From a checkpoint of a small transformer trained on Wikipedia: 10 layers.
Each number is 128 + 32 x the weight over its row's rms, rounded and kept within 0 to 255. Layers, rows and columns count from 0. Numbers have three digits each. The size before them is the row's rms in percent of the matrix's.

# layer 7 attention output (transposed), 160x160, rms 0.097, rows 7-31,39-63,70-95,102-127,134-159, columns 80-159
089:118166164116139140101126132145148133080070146174146163102153120129164123163128117141167102129096103161133091116158132202130099098077151192117150102117153168164125132197175081171129137061126109137094186116063157199093079113088129132137095163
075:147090112095172108150106106124153121112147173141109068150095129165135159109149162174095155109112080147051116076139075090112132187161094091131152113130103133129135165158074118134129149099170129160128126137205128146086134065159102147153080161
086:121119165176183144107187165114096152084129114116149127130131153174044103159132147085132115132140167121129156161123121066108160079165133132142089165116097146133125168069070129110161130138104082109140103108114113100168186142098170072114156085
093:115140109154158131108129127135125109057110129122147154134138139117104113144121121077148130133115137133114139121168117159090116115095168177094128152134163113182122135110139135135145141134103082152174147191131186192064161136148159078128133068
089:146080140121114129175130103139154163098124064106117117092193121152154177161083116170181193125158186143191141161156159197149128091101152179139163137149160117197112102085126105148121083091136131123130120116125133192053139176122051084122084148
095:118142107136083085073125094064131079087149099129116172118106117110131160093108153151153161151173155142189173132143204075142094118095085106178056158132153092139133109071158160108083170150134140161134146161148135121098151172166080130097111058
101:094141132136110085139158115139151103148189134216120095123191172109134147090148134109174154146177082154201086144169215095127152122080110199167086171098128111153133150114121129131085145154106127105130109164080160208149109115167094071159107086
088:161172211137126163129110170121086151126157158168149118135137118136228145148154171133153107081084132114138079074080149171118114137151147161157103069178173110126146179158168143176162131118104135124155094157158163155062068100140126160085139168
087:133157136128110119117094130118124121197187162189154162165156137073172119105109106170187138144162066126219104154111166094199126136076126158170072162128176105144117095119206146148070181127130186096109114168064153180169085142142137120131118140
090:124101074137113121126157115145141070135171121116107093114126135104094125091141156130128100150173123107183153110148144086119156136151153063148091131117109101165098133095107154071108085154079136119148056166135112147133159155174141105125121144
088:131150114096145115099101154091104130181170130149187120159130156075125140105134120118114121199103142065159095196093159067217098140127098107158071093126107085117122121098169126071068153127136167117107115120098117044173117143104136153113193127
092:107095084111145132111139077091152098101098095085151149130121101137117154171055082178142147172127235139156165176117109115178125078083112095124132129157156103155131105059122122143111091074124115102143109125097127079120127117099111155072148129
105:137139115127127123133149051101157102142138123070107138106114085149093139157125149179106148109135176146090190133149120082099174149154093052146112140093127159133101095084058151083172077109152101112157140120152054110160156142142079126081104147
102:110078094149130124167128131119168102144137087043134075110120134143026126132129117106091151168159188104101134141118123113094154146156108024161130098123083132141112138094034158103172100152088101119194099128158100081124160138147090147132130128
090:134051073149126104153132168130144127190199104111110094118165124116088132074125162104142185112166151154180155165146154089142159140133164074189111153124157080168118124053103126108122130171082151112126047140164112089121174161142093130120126119
096:126120111149100099140155163123124165062167134169154162178172160160208171136141156099149138107108127137153104070087139187158113117097151117093103125152181091169160167145175127175150110097135143125126067133193164106080090117100096097087144149
112:095091136182099108148161116114157098066141089109090119080155069136109144157184144140147102104160088178124196045169126135047151139109154097130162143132151146140122210098134116186181096150110138143166091167132119167094146111184080078151079136
092:163128141104186096207125173158109181125115149152140109156126144161187151172152171169111157093060144176100088085112106177133147113107169094086183108142102152118146157179100131150146131110155133109105079152167087131146128073155081084151120182
076:148124132132125144137108123094112117163154165082136153149141140099133136128097082171098156169194183050094101160108137127095102141096053135089138109149181079111136140057139144139129142115181156108176107144070142074119140088158169141088176141
093:101073130222119125123157149162121097106167068078115102073136112087102134123132106097102111153161094107134167111168136101083128122145181112091144120155107083103098203102165116181134140192107178163156125165125143096076088148127143156172083142
090:148057114121119113184108174136146114104110068058134100101154154147064122137107089106109162160111228102094115153138131135094125117149134070159156090148108109130119120112118119134170106130098112123176126139175125033075093144120116172143127125
087:139113187164108135102122148135126106089079113115140139110171096132174096189092098145111110127133112164111132116112109164098113055109142172071160055125147166108115128154160092189152089121140120128148186079086172122066046127059138145141087160
098:161111167131130133126134098127140158052081180121121167147118112139109076185121122172079093111053151129118155151108067137090168121153156115130218085146088155141144099168114122149210080045142109115131165098149081134148150130093162143152152177
098:140158122163155171114069165139121120119115106109164126103126120126086105159085065079119118133114083142061086131144085145074112147127204134103134109103135105129112107157139120174160163168096124166162158172047182159130112144123174107154114148
096:096118131125165098134159133114107140092128121099112123109141128112101104133228174110052093119158023132072156046109103082083156150141087160093165100111111169102128203141099123123175137118144093142137167124146160171096161107165124097142125162
109:114150095126178113077140193064130180110103096087107158150088162106169184123159151136144124121091130081111093139096166142152084100158098126177055091133159174122134139132104089107127156162090130126103120124227126099133107087094162182109133121
124:158162127092051112162149118129140076113090151122109151176159155163108083141120121121115119108097179134127148088167075108157193123085113129139159042141122147132133115125084091140093120109141085116170126158015130139117100098123121099132139160
134:155195170149163087144099119151144120140148168134117110161125128195134064105126154113125205112189107100126094141109142135146100072086122113101055172109116125196156080138068138149055110153172132127115170087219161112124084095114115122171149186
128:120111097160151153068053122153128185064127121108066133188133144156107105136101122105115206096140164104147080197102113103070102116140141159159121198111131101099155172123126137145129149141114159107117125145158162122128093149129110128162096172
109:163157111148146101159135161105158082135142126133140147130142186115177136103182070164077099078193099094094148155108117146146116127124064108113059067117153173140112058113036148129086174159102120131113133112180117121105131147091084111146166128
101:149113134135093097115068122102085114185098142175058191122155165139117119105130096124122205102158181137131099212134064138102162179098158083158176194156140110060118180099131148137168118135082098078076140110099182129095124151173110161137137213
093:095136113155177193123077123128111142189135146172086179107140183110139155076180128129129131060155152099142101150128014122040162144158105133185104184138151180077133102133076112177121097132088088092174125142141140137113093162117153111140153145
111:125124060109130139127157174124141112129157104208126159137075088122153168147090131163137097134118118075100140125156165085079149134161074161087083122128104131118156096101158169062135173156109120090120102135164128173106184159084161151181112053
110:151070170115129177131102104106075155146128166145108141137146144092167129101102161114117100168114187150109127112128080125102103181145162156194209168136150161142075115167151098129218126073085078134127127110095140118099083151158185130061134164
116:125140113105128183149149096126163139054170125147160143113097066156140061097094134122119102114114169134119165081142168132092146151154124133156160134142093119177096079142143113148182104134092114141137107143110128136136133152152142130144082127
132:161122130090125135142134113075082092197115132130185161101124079129141102100145158117136140123079125139123118144129156115167096136140128096126111160171129134108075119116148100106200055088120083076122140094123128155145179121187142074058128177
112:133153104139099073079128110132068118189072112070125131082163171141092175160156081108164147117131111189140123176110095112138091101126143101156100105144119128101117143131119141112115092120108138122105187153101130157159137088212101077116094153
111:134117112120164152137053093114118189091134114095082134118106120118111146133021171172127160164109196201099154196082151124056091160146133101162145193111131087114114129159135123135169201165103126124112121083125089115134151112153066132118082124
112:132138048139134152145152196099118084129155091162196130090121107143052165104152017154110102173119115144111178108097123123178162139114121117075109125166165136129228134077105163148124108093118114122159086120148092152144139118103191126115114084
111:174151182148143091096143087111142135074095135099136125158142136152107037134184129127155056062129133154127064164112111144180126102128118081157115078068156138119109157124122106156138122090212134166157122154104161118091094183147072108109119137
129:124111084067109129195145174158123137170172157173160193148168131116140150116103136150112096165121104178168118170181160146118167171143089174114134107128139072113106126142199184059135112177130118150140163176088145103078165125050140114138176107
125:121153121123121114086172118132104138148136120144128093124115185125100182157142091179124120136193108208195063136142085095100169095135161129092140147143103170105136116138111171147083105183182124176156132175177174125095093129123192204156141133
117:131147117123125132154167108121175189067173136098128113195076048089147087145127142117119083144065170061097114086164134093140131146155082154123096133101111101193164131099184119128152099130108148127127075138112100146133134100131133128122111095
121:109125111152117209118132135151083135132087132086134085135140146124130182130125079112146125138082121134156181076110110133092127127158158153135165117154154117106132120136166133138078128106051089143159141174127056122185101089115191088090130086
134:177138156079118049151169137148102093097132133131190116178119085180096096184102137138132131150123121151122213082179199113140140129106141148046126125177118129164114099173158110122139136081155142171094103138089123123125136112141145137174109185
129:161142108083124093111126155094092101095104123092203118177132103166102085121132070115166109140063127143138196129100213136197101108090119099081078116143142129133144157127184080124098127038125165122094118120080083122161148121176175086074115144
108:116167157095140081153177143098097183118102104066141112063040107141168163133107140158152070161093084116129199075123174130102100092160133175147102110158107156160098136149166061075118137130100125165091141169141123144181149105123118146117089090
131:139104198121113121100145086155155124161109142193101092014223173102107191141154129130169130157117086163124070113147099134181053078098144093143146075073133138153117167117149138101104121135176140132112178103093131090167152137088124125102141073
138:112097092177135118122145155094091148120105109064138100182172123157031130141170145102086146168111091185185143142125128083138144144147148165078129183133142102126158133142086173146160076113136114162129079173131163121116061119125141147128088115
106:198156155098146110158109088213125130129156129136141099079096075176116103146106128120139179070125142084112139128167161109137084073148114157115090132131117114110105096139125081103105115124193116109096183092120152150169180115111117091144090169
086:171164106155195134124137192117149176119163118210101086091153165119225154096110185123118091160118101178086120133103138119148119092152130140142132057128178144110108125156219148120124127138145179157157093158123140141089134121102098116121135086
089:124084094128131107163170141149138124190112153140115159141182152066153063151159184130133102105149104136175136149120155078158100135081141135149107148133164125127100065176141168151100147146117197105144094185147136139144074090093073147141146041
091:174155102182131099156122129108122130170158131103136077096121135146154135073106160127092144150108124136086096179083112107074176177177057117079088085091146123149132130105072091083172169140182118159138131106160149140139122109148120139084064174
084:055138165057157161089106048120107101128149177161100150115114129133109124163124106122117120096160141105141148098159124157107074134128099118142106136166086147117108149104077148122132139107129093109084148104054086129188094121138137134149120132
100:098111050116183101208129135159162128169130098132145074090159183073116158065134146099105102120151159084138156124209159194085150159109144129173111143101140145124077178088133151097126155120094096176151137131157145146046175187150119095115115109
082:151107147154131157171135139125117183177148142128098092113175108108122148126188115128115172142178145130139129201181164074189100156099082131134117180109137037136100153142114088184128109085145155077128118186136098180138162157108102119166129070
085:172129094165152084136135186126157149148148077159120105089145226088095138071148122092108129155159144087128126126191162139153145141145102137148093146125120126112122145084129129069115181136116157187133131088119141144074164174138109108112116199
090:132114169144156131124167142096112160109157110161159168110170185125105119162158107129126149164136134132152129168090147043175140077096144167192169158132107087124144107082145163159134150170118167049152095176108150144143138109112093094153155131
090:113138168161148142186138164156141190155096127103128101103121107160162118116128121070150155094096165108094113075177141174057143144117120116182109138107144124110138140137136110123132065100114055171132153099150169100071134132161182150107102145
083:150090135120131102101153197089127107163113147175129156186192167100158094141132109172120105179146123108135128175058166060221139102099142152143148124101136127103160141138165124119100161147127161032133084161097087185080156150086113104153172102
092:114131065138153136066146141131130082089127118074110092117144099143075190109149108139129087169164133159113135091156155142110140108136107094123158104078135112138088163107149162165082087100073107151142096120132163125144168135176149149098126148
092:159122104148160118107126187099149126154129119157134097150164212122153026096181116122086102130136103111161136162067134126139101145122195080120140099153174123061135101087132163072127194213135143153136105091124099129128148128133142138143196214
091:180102077143141106123154198114148170130123166136125092092139196129158047090141134137110078147123138090191147165130127130190130081134123119130093133116173086115133114101112121131131157157184165142142081106176138124117123156126141093156165180
100:169107130143088109092218127124146128180134098113098099102127159116101150135102110181102138099131148158076105172083125098123150124139088123064112097116123073060133109154122149098120126149170199094128092108122065081151110144122137111134122194
083:098104105109070174108142111130146138089112120069121158117082080202002116142175076125163157143121161134140134150093078115117150094134146106090182150148111073137170153096073116152150130119102080102178123150137095096169138137132177168131098167
082:115146112124160150094121115104119102160144158128114067164144103097060121076196142135097123164174115206158142176143186129189101138083098066142130138109102089124083185083150115128161119160121141058156102149104098187144150114116105153118142102
086:097125095142064091174189091122127148151130119134132133154099158125221107148114096091130075091099123129118129146126137164144066196166111164076081106100142132144135111125176126113179042125092166106088123131101130095112083094095112124081115143
080:143096135130137099173177140133104139102122105115123154100140197109166148143170081126136092176139147133144099125129137156190155110153151115138095130168131124178113187105158102098140083109163133098176108102091106136136111138154128076120118121
098:141133149107128145129123089125110167124106161098106104103111079183229089144098116176156152090071144187084104129050113150099131111114163102077194115120138132106134091115098179154168129176158128131144110142176148118161103096091100149128113163
079:113121153134094113096154157082151086083124164132103184176135134140232110193113111149179083105095119056121140157079117094127109127107169083116146116123176136110193153099154168152157154120131109101089104183132119083138132127103158112189182107
097:147124081151185081178098177140113158122141127139130095076163175118140179064166163086103081126143098045158128145212150181086134108158148130172125101096161151132066169116113124153133147127134080156136159098119147145076188162115146154145130153
084:115096079096135123175107152127176107133141133157122072121164151121121094091166130152204125079150152100195169201156154136099106128135114066117131146119133099078090180116114134178162141161103102101130116195119086060114105138119103169187108137
083:167082136140125051167116229124117151109145148154127118142171150070199089120144188102073131124149088083169108128143097088088146092132101142155078072085154131104128102180112118165113104132157118114138118140158167106077082123100128134191139086
079:126099168118056113084118080196166074122121216134127143180123069122144082169104134143143120135124138166136143140102129103151126152134114101094124106173100138176159153205152113149158086091143201128118130124157089124158078134104111142225148100
103:146122135084122154137048178151134138045128147151106181146169143141124118176124123121149143147107163118181122074100083171201126105108186122148136140144155134133115142141140091143031171157159095143132132157162107128123181166126147056120148075
108:144121075148185089157126137121114146159157089108153107079151176130136108075146159126071090114134044109104122110105144146060160146147140123131121117108161163121126126087084186104188163136150090149174156087137176137100138143138132146120090192
106:127176144149183129040093116094157112112130097166097162142124147133227150141096155124144088110097130200153154148045131140102066110092167093184147056176189161117064095126186130161145099098075171115120158093121116148108104131127087172102129107
116:150118153093163081067118147083134144147104147138089196173100125127154115121150165115128057157089107139087141126129151125127076088088176104193149098123150180166063122206100060146160133102098099133086194105158209147129143049110152174106138146
110:136166156124104110131127140114098109144098160109127145215099148157109113118131158105184152112090131115103200124141052121120162161115052110180143061127146153121155116141089094129096114120108113111158124117074111127113117129182105115098113135
107:121139147137113089158169152111104195093219136152118150123119189188134115143088128139156155119143156108169066113096168137103136089117141120075057162145069092118176142078067120107104152206160095121145092105151111075150055120124138146124181152
106:137098149170120132103108075202166122120119152136080109178163096128078081100082121085069205123136171104084104194102140088103083141140155139133092147089054125133084158152096117143169119114134136141110157150145157095129131123127143111142098108
102:150092115145124138153137130091114155143112123131160106075093118159199141070112085193132109114191140109117165195116158143145134138114133091150143145111184125139114147142058119112159139131108105101171140096192156164119163088129054142141137169
081:153164158178067131123050093135126109178124122139094183149129122124067105095157085123118180109149155129161149203120099128088147219146138123118108125134144127053169126079126196137151112139076099125082138115093128078133122153100087138166076148
109:161152124130166116110111095131121193179169098170097160087154148098118186066185138109119132079116113136142093131156093111086135135156192124199131159177090169126097126112080157172181135158022103126144124120124131147159069126170131128147108162
105:143115144158110148160154170141153112148103094163115107142158075153082144129044130128171150159109129059098106100165180076114116111077052139113071134149103109155144100149156132125154142076161096089129127140098128171115173125176112134157135089
102:174116134078141165091100104068080143135136153142114131104158116127174100100165129119099104165149180135186119138115142125150129120150225144199188136116186183164111146139146143147179130105116066128138124138166158120084104138117178153125064124
107:115099084105145165106166129157173083105141117123133104074161085130170127128040130143065087119166158114154113150176162106183153118116097135118150135128112097168081123131153139135147107127127178154176119164142149167090139088139129143144155154
099:148149154094136139113077174081065137161096150081164157129172130129040086109210147103138133143090116102195136120090135135173085122126116089160123100163182142110143079088124113141144091094124072091094123100137137113173159149159149101093140150
107:151189122163108120080123123145115135161021138068163103115144149156126143126106054107148144127143158135136137130075085130176142119124148101151112121138167137084158110117066107143132081076098128106145181096121118170167127102156162060120069182
105:148139123157118147097133068139176111202127105102067086098119133129175173165033141186134161111142185209083104163080142127082115179161110115114085145079171113110131103163119103137105136131113111100089123088135048103146156104167083082122062109
100:116107003153093173144121175162143099141126122104188104064129114164006139107156096131099170158196134159103130125108104127139176147156084095096127153144146084111217139108075166119131119107141119123175103129197125153164134099110104124139115142
096:150086132137184124103153125094085177126116174077155097133107126148134120109176152154128067138141131194183108204124145163190142087154181096195182124110154146092126204114079109111191115159171133142165096137197169107112120140131111168082145120
098:151125126154065099175136149141154130145140129138147145227160139163066138152119169122164120146140085195165135121151133193148128180129098180080108119144144087143162089149194183147160081114131121124073110167092113097090130161072111106127143118
099:132131148163125132106172096159161130110131070147091090095140137120140149162090111157129109129152101231169058114156121125111146103146176143128132143183097114134144183129133125141153123151148158189184110156132108135129089117192173162144104139
095:197130158117195117136175131099153180108123124146091107176115110109166145127119136144146139125094188100123085098166103123171105110079121112131170110143141102181117098089168114140194094115159145086130101116178100204088151137183064108140155141
100:124163097095143169116136137148130138089070141122101127119166177084138139156127095108108130121069122105137135087099178126135132140136130147146148145178133106121148123111141126138056149120103116141131105167142059161175100081119248056117122134
115:100115145145148129131141149167101106078089108139173119098136081157119132116079118126123109137146126060144193112151144112152126093082151108112161096181117062153107164108161127128180139078132185165164142132089145129130156129115132159185145163
095:163091100090169086147096186134096110106079146129172168152162179138085093137132098150155108133095170131151178145077197139169108095069127067145125113140131076138134147120154109120131163056136175098100162110125138083193137141136137121112174170
104:114138164101147076129142159103091146097066129132122132109095158145194120127086080112135085155147107063122176071091111122095121034105139144147120093122116166148106129156104032105100124094145131116143186106124170144128161104086160102148088103
105:152089161079113123101154149154183121137135172181084137078191176150171137159149112154152085159129137175108078078150136143171140084109116099103125105092130120152116201150178097124143136128176147110170179114126129112169170163095182137147111111
121:152113091194094159124154173141101115098099102116081111141170100128074069180098129085098179133135110132154098143092129119079147148169161144136110113121091085150121150168107099145113122141170091206101125192147155101125077135096166084141038077
101:110150188096179115115094091166155134116160156139138139151107110134054089101156136116126146105100073082092180067118132086120071110100067119148115112141115102123106109103111108097166101081139132085126159099088117156164189151163110099136162141
104:056136113126120165087102094150119105154121073085074100118096098117166141179145124179141112112149084202136179057135138189041087115102125115115157118175141157093153133109204149124141104132118151168085126123192142097109144141117094154157150096
094:132183152103155178108147077151119170157087126111111131144093134140164137091128161072124093135054172132096120143170081191163131103128172142201123115138146122156085059170088114111104152111117104140119130119218138137101133148117176151098153146
090:112162145120084177135118110181114114150117174163102145094045146169085158156046148129182138109123132113137116138170052107144129145144093152159156157136123123130159103115089098146141103101142093098160169100140160100163086187090117113122085116
087:139132118181193079132139145084124147116191145174175114127171144115120127127127123139130135110128180167089043097099155088108158135148140081078098105082098159143177177124086108113139149177073073160157065099057108147146100114153194138116078185
083:121077090112146071182087136102153114072121170163123094166166084137124084078104078128157157125117143158124131158120141049157124185136129085119124089106107110154090169159116118169165132121054133109149133153102139146149156080152186151156071176
099:143120169171120169131119127121134181152116141115158100081135096126221158114084151103123125125141115132102115108125089154123122088143201157115146157142193145183092177176091091094171103116109144166198134102148175150093182100123150092076054148
094:116118082167104075146064144094166103093165120160112147131169094138144121113139098140178179131188100160119149141118180042062102195085122102131090110112122175131139175097147177126167130126080130091102125157046101107181144093161087142168090148
087:130120166126131114143134111087134174108158094111130124114097135159144137112146128072121144151067172136119140153155073168110153044117208170163174165169114099113117143118122093132174053103071093088149113164131134129071121158104153138108103150
106:152115129101129088154100170110176113096136154127100142183177156138096117092121079147181158146128145108140100144126199050121062227080068116152060068135109135134146115113177139097170159081113104088112126124088117126112151163181109129162171123
106:133140185136128172110160094108080157190079108099147085078094103135191122113156167107085116109132142083142177109110091200159143026153193165165159173146175098115084154160111112163118084147152152130139129150155153115086139095103141117078076137
088:115067087112125126067189114131124127089081157138095122117144082119155109078083106123081083120135140139107146145146147142156156127173159138105164105080112063150066175183074105124086128152172165159178143101172202141106165097077207140121120091
076:110154135100148133138101117107134113173113102101080128114135182133092146152185143146141187109124102120167134127105153168152078125079102133205168141190158123067179089063159125154138100131173119101095118131098105105078103172115065112133211117
078:135134083170095127167137157094132115106090143139117141138167094119168097096097072177149111104182098156144088083082161134120178181090093081142072076123158137142124107118082119121165115094143125114171116108086164154153147057129130128136113175
079:122115109184096114136132106138157157146172154159112142108125108161187136166087149164147117104133121179095111078187072093034145151189110110095114118125132218162136175190105078135119163124108100174123112108115109132144164148144174098115045131
075:147117106152128173145071165118171114046140160083126139096101135156028117120157090124166139153153127111157146144099093171111131159107146098128141127166135122178220148085083121136149132099124070143145123136142129108126076105110061139144107152
105:103090163156141145100132106104122150166103138107165097096133096099164137130135136119111103100149096137124160125112122175140104056152188137114189165138187127146095196202079093124129076163084156166183128102163157104105155060104154129095082142
104:130111128124068110163153114134157080083110133126123162156165180104102138174161137134163090129127087112150171112114168151115065195095060201106092117163137108165181040103191152143161096103148155082093138122139127103095089146101083102139191109
080:125114153117104153124181098151090136163117083108165083106131113123118176135120143150145115081149129172173125094151109209128145040111142157088117136153181111114137130171146106107136066175123141140110102128135108090129133132105099141118114152
083:172126152067171198137158127144136110146072149109102143147098194101101133058126146154121147177112179081140148151180091150212129117121110120109173136142126101087129073076121101134085131104178136114076129134180151177108136190081118098146210108
105:143164196086099159139177115125076119145097110106115108125078167152121118153159152141092117112097160099175156098146122218162139086137122140156155153183134056077169081104187121166111104132190164141076114151200110103081108131106128121117162124
091:108125104127134117108098122117128134089146088132137073104168071110103168130173071173141121116196089092206163141083128137112092120084161110117137129121185109137082179122175168136167124128116160127122113130091169113128206091108129172159108171
094:134111107049134124145070115152121076118124146128075100152125173128116100133160095151118084135133138100226180119098162208157119171123091085155167137155075102123183095075152140148119186097151138111045128140192117121130075144129144137175128136
080:163173197115098171119177102130071177164095086127140084121097133137164125136111133112072101110135144071186131087126079197148176066149155144164094137120114098119103076130143133111128113138164133128127110089201157096108136133103139135111127152
090:137140152133145150086204122178147110166107133159162116118124162124139128122148137141075110101113151143110078110155131105177192105232089141122121103070082125099068139144079089123089122183115147139147142134149135190171104158105194107120134097
078:123147121158102149171141166135077134120155134096148110126117094129020094117065110106132163115113155146140113111114067172163141177111154152110100167122109136089174085152143125135131166117179082168171118131117134120138164194165093108131121144
087:114124148036155149139121093112087121162110070115122092124107172132020138169194128174099124116118091091172141110109105129174135106138086144142213122159149086104124063108143124153154046110124126107104119137123142120118129184097126131137159175
# layer 7 attention value, 32x160, rms 0.0978, rows 7-31, columns 80-159
103:143183120142158107135118119139110112109138164140118177147133124120126104138047106140168129127118120114076132148146154131124126175184161102120114162124056092041156162143143142156149132096126082058131108126132122194153146096156144193116147095
099:063173147128137123150158106127112171096107071099068120093142143138153128125120073125175147099140117100117084149118204140165139141096114178141112152136136162186181178129116228098088104124113174115098102182158172111106149141156135066109131159
101:164099108043058146077178128126070159128162188125155179121132091145127147126064141132118085175147140178130077136087155147141133234141147114126178124170150086095148079154143103165167167141163088142140131095134119098125095169098106164098147152
105:169101149086072226100200144141109114143153124168110164102119142134110197150139114097140119143079116107102167151162180137198112108174111093105147123077105099115145065116130053158141027085164139111073138184120142131133098138068136140192150115
097:108110134075130150166124091091113134147150123109160111160131110153142125142113101172120084138091139096107178116119162146073113138185087125119109111124057133119108143155118185114066098242117108144109120116159137169121154107184138099091110093
089:143116127166135199150155144149134146106129116121102105133134134139127159132174100155179084087121106145160192112163106133132141117135086098136156041128103148097127131098099075154141042106126124211114109156125130109077148151156180112145101146
095:191113141092126118157175141132080081180163135155103065132173156143105104087096103148152124070116107074105206138156084125057086143180161126075117104115118149084127157106136191167144200083179121131108081115141087130163137129192031113179077112
100:127102131096087137089162129115093135112087150170104097160120155129140107075146136127096180149203099174136129134108106096120169027099115083120173153071124163067152130148118130177099095078157051146140165169102127105107165160168120172147130170
095:115164124163121099225140142140188093125146130124117159122115137168108114124132135084153138062130143055070179100168101137099082140086135129114122067133120111255119131144133086125134119151139097145140091088154099133148116078126093109172125083
101:127130122134127147153083180130160113235106136148140154116154146095151156125144092097053076112151151093167168148101131124111147125047072151116110112170152163153137113090120102116113171149105091159132147143177094147127046105121098083120136106
101:148135131201153130176165170141146135135143133109100087128126125161119127086158113107149128146177137137130166110144066131138148166109154166129160137144121122174121134129120117198124074210095101142156096101115106088111182141136183182140121126
099:093121118193142204113151170110160123117117073136144096201128094137144131116113100128142098155110115133095137078074102154141125186135146070154142158059081201119151106107126132158106127175102141170130150159143151110072127184139113117120098100
102:182087146145196164161111142125187120154095145075174065115148134216145069081127132139104128108114141150125153118129200126131097113083135139128149114102086084100094116078123152120065097086152082139134123143137223163097086133135098166138124143
092:125144130111125006073157161123065149184129123160146122137164095146105116094173125106154088154127148175186151072150149082110145119144105180165106113105174147085091106111134162146087145194092119106138157152145153110143161123099107133109128142
093:134187113138099145149163160131102157175123130103162143120134120115089170164068098187124080134081145050087147077107121157078116168097117150129096096138120118180143139122147141077112123151122167107105111115162106156113132081108154059180091096
104:204166139117108122096077128152079088135123142069127090131104134130136098132135189130132159126155099143128100194125112138086152068094140141149090138150146139164106089136133084164127095129138129192144148149189149115107170168201195076124170164
102:168128132155116143058117152152114095115153109115169132200157135081149100136137044133096138121148109151060077057095151098080070134078122097122095081079129158126128155144126063148123216107112149152137083115120080140108193096155120091153134115
100:179112149134086083081141144116125144164124143146062110058106190117130139149087175148155117127128109152047073164105115130093130110157117123119142141152156119130173115132143162115146163096097119089152119153120120148127140157139147162176101120
098:078131137120153096187109099154188112074144094172090133129109125111125081108154173113113170113124132075118143163103098094111159127113162143101138157082136135164080145113135129187130144116170125101133113084113139116163151178141061129168171088
111:121172115135094109105140126113143156166059092168124083154118147124132144109118103114095131163231153156123113120128094127138133124076116128158128145115135104128217129149119077128120116170060129165131136142152086093135143093083163079100146134
093:182195128144162108105218119096160168126101048190098123109080117174091138074108157095159105166156173127099102117119106106122161172107157190150150148083154122175151149154148144125117056169118156096140166104125153134131195108139146120151199127
090:029146134178176129150110116120137156147084132158139147192086133152169098116161054122117142139197147173055139124101150101178121175151148133141172159156081117142132167140121129085162133135103097165158084126136138098154131104143097104093132107
107:131132118087137184109120184111153124127118136115129251167092108146147166165098170107129107141083140099161092101121130131160082130097138127134045126100132163193133101138125128093145206076127119080142133065139196159098133156097103154123140172
109:155169141096089064108207153159116087103125122131120122110130105137127148118197066066130129144156130097126110146169156129179140085163140136127119106104138142098098116146144069098128106097144078181123111206115120139134144121062081144107169083
100:112101158153127176116143093114148149191103076134073112112113168145121166142118099111092131106156136153111076125104151132148109169045116128118137179107072116124156102136136110134125070150108175080104123098115142103102110141104169156201101177
# layer 7 MLP gate, 448x160, rms 0.107, rows 0-6, columns 80-159
102:090131176118156048181073076146159129121091129095086125140160118132117142129110109138150155135136101198115213156141105141093107117144130112138111092113155161109082143168067100179113159124167090117147158113125087076076154106144123149089064142
095:164139100107121084192169116122126079178128118062137150098134166119054154127086074156144131102088113129083124085074181123099146096087173194158111121158159126170135074110095128103189114130081120138112157100087102088102101161116112108122101157
101:114156118086148138127063114146127120101132098108155147104092146178036156132059052129144147169083148089159066171096143125122085134139115101164064150121138101108122074104112189160129142154080133089159177134091119095141143184087213107092179135
096:146099178135148094125086143111119152115110181134111097117155200152137103116105166115094162120131119126121177179133152093130085132100110133110121138118125107148081160152100164150134140126122125147138148074137169135103139124186112161118119231
092:106168124094110097084078079168080075132136074133145169095109100084062138131153137059157145129130104120122122103115085115121123133096134170160114117148121177102111145103144183136108100103071179160135199156155177124184112105068136054149164161
102:079178130136127114095108149099100173140103100114110172126111169142115093108088093087170139175134109088135176139120158107117070166149109108170091116151104125142104137113080086125105163139110106131115175132168127123175185154135113068154148085
096:170102090164140073122126126144125110115107115124105155102120127008112134163135072110100130087106126104122117205085133160158149109095061127126080059137108148145140093195096127141136120063168137129135152091113122109127169110097180113140062118
# layer 7 MLP up, 448x160, rms 0.106, rows 0-6, columns 80-159
106:113135110060181166125143106136184118087183085157136051091122109043139129057129163158113109223139121122129126122169123116148130135137127132130113164185096136186131090098113127153104139199111167123143068112100103077089126166033093127091149165
091:166097107114164079151138127121113082177090105128153116129120114149088179135135111136158150118097147153114134126090204181111084112088159187131140173178158180104124071084119162151150081048079098116115161143060121099133131163128111123084146163
108:077114113123189167122151157150115141143155124154122073175108099175121184138141126126125134113122100153121101102151099110146057093111142190096086108161101115131143079138142107200123119141147096126141115076111167155101138132143151122181136061
086:131164119143138138188121196136152130053135129102104113121124148150122177119134082083141197158153118126166136075210132109107140094148123154108116228125124098099119180122143095074057134164133126106141154103160101132094073090081137104129088128
093:141154139120166092133167127087103121148128085114175046066235187145143188112135136130151143110139122078162132145122197122172149131160151078161122147093139162123112140133122133103135064155046123174160063166112129062127144151140177119099130113
100:147120147126157102072113128120146136169207097177145170183143169123138213146153141084098106104100138146141123131137181065121126144103145165126163164152089087165097113133141165120169140127149190072130101113133091151045139165212133056197128098
094:218103135102180135143090147120127161124142173155133091090105082147146137115163103145118185117160162124082169189144137150110066108081152075138118120170109131094078143103172129124129141108095068204168137115124149066156112132086093109181109141
# layer 7 MLP down (transposed), 448x160, rms 0.101, rows 0-5, columns 80-159
105:169122152139156178133092198145141080105141126065146081169127142170111108040173106151112126143176067092124127120119139133158145119130150167122141104119138071130157135085086156139133185143146101184178118139076127078145112172106094137091139118
095:119115127105134120117132097172133134165072127133125107159131133129090086148161121124171184142207134170064165187182077089127100099101157126085149136126108104127162140129069124126149105113085153104073110118122109143130167115133155185079208164
103:082093194122113118116106153104126130120142127050102088109135057166083159158123137185087104094124087184092133159160124123097137120093172123172123124159200100159091118215113135155077092094093138157115097132124162121100037161131099166110175110
092:163062134130128117147143128110071139123098127163162097109160162181152104118109124101094139148087156162140174120093128158134153141135173194135122107111154191086161130110128188118146157104134077124153078080080163137103187122157112123135147179
097:179171085129092129127110138130090080153135108170096193141086130173108122075115144124150160059094207140150174161130126146083116111161138119155142110166045108090106172088119089133109189113132115127136141144107149098180141132113128140089115160
102:101123111142167117157169114108158164170110127113163144124141167152113076138147123152149104070100104205163132099139159102096102190118092152132147110117109172127149114145144122131122162176123119110083101189106116120223125092104093168128118134